{"n_kv_head": 1, "vocab_size": 1024, "beta2": 0.95, "grad_clip": 1.0, "decay_shape": "cos", "doc_mask": false}
Each number is 200 + 20 x the weight over its row's rms, rounded and kept within 0 to 999. Layers, rows and columns count from 0. The size before them is the row's rms in percent of the matrix's.

# q: layer 10 attention query, 192x192, rms 0.0625, rows 0-15,64-79,128-143, columns 0-47
# k: layer 10 attention key, 64x192, rms 0.0603, rows 0-15, columns 0-47
q0,102,197,191,182,222,207,214,208,211,201,215,213,196,229,188,209,222,215,196,207,232,203,217,205,206,232,203,173,232,192,164,169,208,222,175,208,216,217,168,185,197,190,172,214,191,189,170,200,200
q64,058,185,191,172,216,227,165,160,200,224,184,199,235,187,178,224,213,209,216,196,194,174,217,212,217,194,228,218,223,191,197,191,210,204,218,208,176,185,214,187,239,213,164,179,195,204,218,172,216
q128,079,203,179,206,162,211,223,206,199,226,233,193,170,254,191,173,233,196,170,210,230,235,231,212,189,203,198,220,188,189,176,243,198,201,194,182,188,240,211,184,198,197,178,227,200,207,201,217,198
k0,090,183,209,171,210,211,190,208,200,176,185,198,195,164,240,207,173,199,162,201,191,170,215,196,172,202,218,216,181,230,222,161,165,181,217,174,203,212,209,225,215,198,178,224,210,210,171,222,221
q1,123,186,185,169,217,184,177,215,211,191,183,196,211,201,201,213,187,197,210,197,190,237,172,186,209,217,185,226,217,183,206,209,193,244,201,153,175,182,187,171,217,139,195,202,208,199,204,182,179
q65,060,207,210,238,199,201,188,186,200,188,209,210,204,230,217,169,194,186,212,226,184,203,195,174,194,214,231,179,158,182,194,240,205,205,199,237,199,215,211,237,225,207,168,222,178,192,195,204,200
q129,112,211,195,187,206,191,195,224,212,184,206,192,189,179,212,216,186,170,178,215,229,240,187,212,204,202,229,173,204,239,204,256,194,182,205,197,251,203,231,208,189,235,225,219,210,222,174,216,196
k1,090,202,199,251,199,215,233,190,218,224,202,202,187,197,181,189,198,220,228,195,241,186,203,175,208,202,212,198,233,166,157,219,222,181,199,211,156,180,178,187,185,201,189,193,209,189,213,181,184
q2,100,225,231,221,208,213,184,179,184,242,217,193,213,178,162,197,219,206,197,197,223,160,231,197,232,178,216,175,216,226,193,177,186,159,208,205,208,224,209,229,187,242,199,179,218,192,200,213,209
q66,061,204,217,181,180,165,228,228,188,186,209,226,213,194,181,195,216,206,200,217,217,217,208,232,233,192,201,212,223,207,228,195,210,215,186,205,140,166,178,214,205,157,195,156,181,191,170,193,215
q130,101,180,230,160,202,220,176,200,165,215,216,235,185,216,184,194,222,187,230,210,223,156,205,180,224,210,189,191,198,188,188,149,208,200,189,164,178,179,183,214,205,189,185,185,178,175,218,174,172
k2,086,199,242,173,213,179,170,213,174,183,197,181,201,221,214,189,198,230,164,183,205,200,220,199,195,186,185,173,203,201,180,206,170,251,196,182,169,239,216,183,247,203,179,189,193,187,185,235,239
q3,112,187,222,180,219,199,199,214,234,187,211,177,192,237,199,216,181,221,209,187,184,185,188,176,209,249,182,197,225,178,198,212,209,260,184,151,172,184,162,194,209,173,178,197,183,207,201,194,187
q67,065,167,214,221,204,195,164,212,190,205,188,188,215,184,244,194,205,191,188,195,191,182,215,194,211,201,197,180,184,203,222,211,206,193,231,163,197,233,173,203,199,202,177,222,202,151,216,170,211
q131,105,230,169,196,191,192,180,204,218,199,196,226,188,204,229,228,165,199,206,198,213,221,215,177,194,194,219,196,184,217,216,204,179,189,203,189,232,189,212,207,201,183,202,203,167,199,185,194,181
k3,085,198,161,211,186,221,218,192,226,194,194,202,224,243,199,191,212,221,196,186,227,204,231,182,224,234,190,193,222,158,195,190,225,177,192,225,199,217,211,164,228,190,206,194,266,185,198,170,200
q4,111,196,202,213,141,200,193,191,168,212,195,203,216,171,209,184,225,153,197,236,178,193,208,229,209,185,203,189,188,238,221,199,216,153,247,231,216,180,217,196,205,254,222,209,190,187,193,214,184
q68,066,174,198,226,222,179,203,189,205,187,185,204,189,199,165,213,231,177,206,191,198,233,201,197,224,177,214,212,201,151,186,195,192,204,169,209,189,216,207,186,201,232,208,175,171,217,213,240,190
q132,091,197,193,205,186,182,204,221,178,199,236,197,218,183,253,155,201,214,188,182,201,220,164,202,206,179,204,223,212,197,173,191,191,188,205,185,204,184,194,188,223,216,177,177,219,196,213,201,194
k4,095,226,166,194,225,200,177,214,174,171,201,231,178,201,231,173,216,210,191,195,180,167,181,187,183,219,221,215,201,226,228,203,177,197,206,203,233,212,214,217,204,196,211,186,210,223,195,212,201
q5,104,218,243,216,202,208,205,196,212,208,191,230,210,203,192,185,206,176,186,220,190,193,206,174,202,173,226,203,205,209,200,171,194,152,190,216,214,215,211,213,211,227,197,203,194,233,201,211,191
q69,064,184,231,197,225,243,184,188,210,203,237,204,195,203,181,182,174,211,153,216,176,203,199,194,171,179,183,206,218,188,169,205,202,212,187,230,168,206,214,187,183,152,183,196,173,205,207,201,234
q133,125,173,247,220,156,203,191,197,172,203,216,168,213,212,193,211,226,225,204,180,177,170,210,201,211,220,184,206,248,146,176,173,219,206,186,204,172,229,175,212,203,215,171,192,232,192,227,190,192
k5,099,217,173,177,216,178,186,201,203,173,195,204,183,210,200,222,188,207,192,181,230,177,206,244,166,187,191,210,188,205,199,149,208,228,203,178,216,190,228,213,224,225,193,197,201,186,161,241,204
q6,108,174,216,203,211,171,186,225,220,201,209,162,177,234,188,208,183,202,213,211,208,193,212,199,219,209,189,219,240,165,174,208,205,221,157,175,194,188,190,202,191,173,201,208,178,235,196,188,214
q70,071,173,193,196,192,191,200,209,202,217,199,192,230,183,208,193,194,182,219,188,200,190,189,199,173,211,192,202,230,226,241,232,190,181,222,188,171,184,221,211,174,179,195,201,186,197,187,211,211
q134,115,232,195,201,210,194,181,230,227,232,208,191,188,217,221,196,171,193,183,184,213,222,206,188,198,161,239,218,206,204,187,192,199,195,187,204,183,208,176,226,169,204,220,209,171,261,175,183,235
k6,101,221,177,228,195,251,187,177,206,185,185,209,184,208,198,211,181,197,191,200,181,225,203,144,222,214,213,204,168,202,195,199,191,184,181,183,208,178,180,192,173,177,220,232,219,172,218,189,205
q7,109,176,186,208,201,178,185,205,191,183,212,207,195,215,187,215,179,208,216,182,208,212,201,183,217,234,188,214,202,171,196,232,196,227,199,183,171,164,199,171,203,144,203,195,200,212,200,165,192
q71,065,226,239,204,194,207,195,169,222,196,199,221,192,194,229,209,202,189,199,205,212,175,185,212,192,220,193,165,188,169,245,222,186,205,201,197,189,217,209,192,180,173,216,227,208,177,172,182,194
q135,114,214,188,211,202,215,202,176,209,209,208,196,182,214,221,190,205,200,189,181,182,233,195,216,235,205,221,215,224,166,225,230,197,198,146,255,253,247,184,214,182,194,227,173,213,218,178,169,186
k7,086,216,185,229,173,208,229,200,197,175,195,186,200,229,217,179,199,192,232,212,187,196,203,188,225,190,215,208,179,175,186,171,219,183,197,204,191,160,183,205,167,220,222,197,215,231,216,191,155
q8,090,203,214,222,191,204,217,157,199,199,188,226,218,183,219,205,205,214,189,244,216,173,199,215,169,195,180,191,171,202,225,200,186,167,215,219,197,198,208,205,226,223,225,204,234,185,179,235,211
q72,074,197,201,230,200,212,239,202,190,192,208,207,147,209,210,218,195,232,174,198,209,192,161,207,176,211,166,177,193,197,170,191,175,205,177,197,185,167,205,200,186,226,168,195,213,193,200,225,226
q136,109,150,213,228,192,198,218,237,171,186,178,218,196,169,212,244,231,227,189,187,189,182,182,208,213,231,168,165,227,198,200,199,200,205,177,192,225,221,213,218,242,183,183,173,207,181,226,215,217
k8,095,169,218,221,177,202,214,181,234,213,203,204,184,217,198,221,190,205,183,185,199,191,199,241,200,198,192,184,227,205,191,219,215,217,205,173,191,220,194,213,246,211,190,177,181,206,193,202,225
q9,120,203,222,209,183,238,219,197,184,199,216,194,202,172,227,193,227,196,188,226,194,226,196,206,221,158,207,200,157,222,204,168,196,177,208,223,211,225,219,198,193,243,195,186,218,201,189,250,212
q73,066,189,189,227,222,213,194,176,196,192,194,179,195,199,194,187,205,201,194,200,208,216,230,183,219,194,203,222,232,172,175,181,188,190,192,225,232,193,194,178,220,223,191,156,219,232,235,216,196
q137,101,198,248,221,219,219,202,203,233,210,176,187,214,185,162,226,194,208,225,191,216,207,216,169,203,204,187,197,208,191,174,181,186,195,187,176,177,185,197,180,195,199,179,196,223,194,212,179,221
k9,082,185,171,195,205,208,179,229,167,201,180,205,213,178,219,209,172,197,145,206,203,171,189,174,194,197,158,206,159,215,161,199,193,231,186,197,193,203,217,222,218,186,216,198,231,205,181,216,228
q10,122,214,203,185,205,188,190,217,219,203,197,157,173,226,207,191,222,213,214,174,210,196,192,182,226,186,192,192,215,156,173,205,205,229,200,189,206,173,191,209,193,156,196,228,155,220,208,158,213
q74,069,163,219,162,215,231,201,200,216,215,196,195,205,202,192,204,222,193,251,191,225,217,192,210,179,196,182,190,197,218,215,227,199,203,216,199,171,193,198,197,199,181,207,193,180,188,192,200,206
q138,117,236,167,189,209,196,184,216,245,219,194,168,175,232,203,168,176,213,205,214,194,205,225,199,175,164,223,227,184,196,187,197,186,198,189,231,194,214,189,193,184,179,209,202,180,226,196,196,219
k10,083,224,175,201,184,184,190,194,189,190,177,197,234,212,233,199,208,183,215,205,218,203,199,176,187,224,203,224,192,201,209,212,187,203,186,186,190,207,200,181,150,212,227,229,193,183,215,230,180
q11,086,196,190,205,174,195,176,156,185,181,188,213,209,165,220,206,197,207,150,202,197,212,201,176,195,229,191,205,184,223,209,209,172,205,226,194,201,205,249,213,234,211,209,208,209,158,206,195,203
q75,071,206,201,190,201,216,216,207,207,180,205,232,177,181,190,208,195,231,138,169,218,211,161,200,211,182,207,218,221,209,199,172,187,199,211,189,200,171,212,231,192,179,194,212,220,189,161,206,192
q139,103,174,208,202,153,212,214,189,180,169,211,216,196,184,241,199,214,203,165,180,179,187,162,198,187,217,170,169,238,206,214,195,181,189,217,184,216,185,228,201,217,183,195,173,215,165,180,190,174
k11,110,185,223,191,177,170,229,189,212,205,190,227,242,209,188,224,185,228,218,197,222,170,197,235,212,205,200,175,197,198,193,198,221,215,236,228,188,233,195,195,234,197,197,167,180,201,192,183,172
q12,090,189,210,200,211,207,152,190,232,182,204,204,193,217,234,236,182,206,152,175,207,203,181,228,189,197,171,216,211,187,200,197,208,190,221,216,143,153,181,210,189,169,180,206,230,214,224,199,189
q76,073,197,213,169,189,165,219,226,180,194,234,227,212,191,184,215,195,216,179,209,208,203,164,214,181,174,208,181,209,244,247,194,226,192,201,207,178,190,213,233,214,199,165,228,208,222,192,194,158
q140,110,187,158,184,190,206,194,206,155,175,212,225,186,172,205,214,199,204,184,164,229,216,174,187,224,199,181,179,197,241,220,213,224,165,224,199,214,168,229,243,225,182,187,190,219,235,187,207,205
k12,111,192,165,208,197,177,233,186,212,193,198,190,216,183,191,208,192,223,226,207,183,206,168,224,194,196,176,178,187,194,231,214,200,233,197,190,196,204,208,193,207,236,187,186,197,196,184,176,213
q13,115,169,225,202,174,208,220,185,182,199,187,218,218,180,228,201,198,193,184,185,194,200,201,209,159,214,203,172,202,246,226,215,188,181,200,214,189,229,203,190,216,235,201,192,213,190,187,194,199
q77,088,205,210,205,197,190,222,216,160,168,197,214,186,204,226,211,190,231,195,197,176,188,186,179,193,208,185,202,211,187,197,194,194,195,178,210,237,222,211,212,224,222,175,216,197,192,182,213,198
q141,102,181,220,221,161,216,207,211,166,178,201,228,184,179,208,218,213,195,170,213,164,156,173,190,186,199,160,163,209,185,209,195,216,217,179,189,225,208,193,193,230,226,193,192,228,174,213,207,180
k13,089,171,200,225,189,208,212,195,225,198,184,216,201,204,236,241,171,217,156,224,225,190,215,217,210,190,180,189,199,202,202,197,211,169,204,212,181,207,210,198,247,189,194,144,215,230,191,175,191
q14,095,194,191,224,227,209,229,188,186,230,203,207,200,202,196,177,202,177,220,220,163,218,224,186,198,188,231,226,162,189,178,238,156,206,195,234,222,186,219,211,196,208,231,226,194,174,220,243,202
q78,086,178,181,235,219,209,205,204,200,215,200,187,188,213,199,166,178,181,208,244,184,230,239,165,203,183,223,244,186,142,182,209,166,217,195,192,189,175,212,163,195,185,221,190,191,192,213,208,224
q142,103,187,207,188,199,215,200,179,185,211,209,201,217,204,193,206,185,188,186,216,199,196,224,194,244,212,229,213,190,210,204,225,186,216,210,196,222,175,193,206,183,196,172,223,192,166,220,178,198
k14,119,254,197,179,238,224,176,200,219,234,223,192,177,201,195,165,209,191,195,204,201,207,216,182,182,200,204,218,215,218,189,157,211,169,220,185,190,185,191,181,198,200,196,236,196,199,216,224,195
q15,117,211,214,177,212,187,192,202,224,203,224,191,210,206,197,201,194,197,231,229,211,210,210,172,187,220,194,213,191,165,229,197,193,224,193,192,196,179,186,186,184,178,194,199,170,214,228,216,202
q79,076,197,226,193,223,203,188,188,220,199,214,205,185,200,168,189,219,196,255,209,217,206,232,208,190,197,229,197,179,219,199,219,204,158,175,223,167,182,189,195,155,194,210,219,177,205,214,191,222
q143,108,233,188,203,212,189,196,189,219,204,222,209,197,217,181,160,179,171,238,227,192,223,209,167,202,184,243,228,177,192,209,217,174,182,193,203,177,171,195,156,169,190,224,194,170,212,213,206,225
k15,086,253,190,208,206,214,183,229,223,204,168,204,194,208,183,163,181,175,190,220,217,217,216,185,184,218,209,225,202,189,202,218,199,197,198,204,190,248,213,195,168,183,202,236,171,175,199,209,184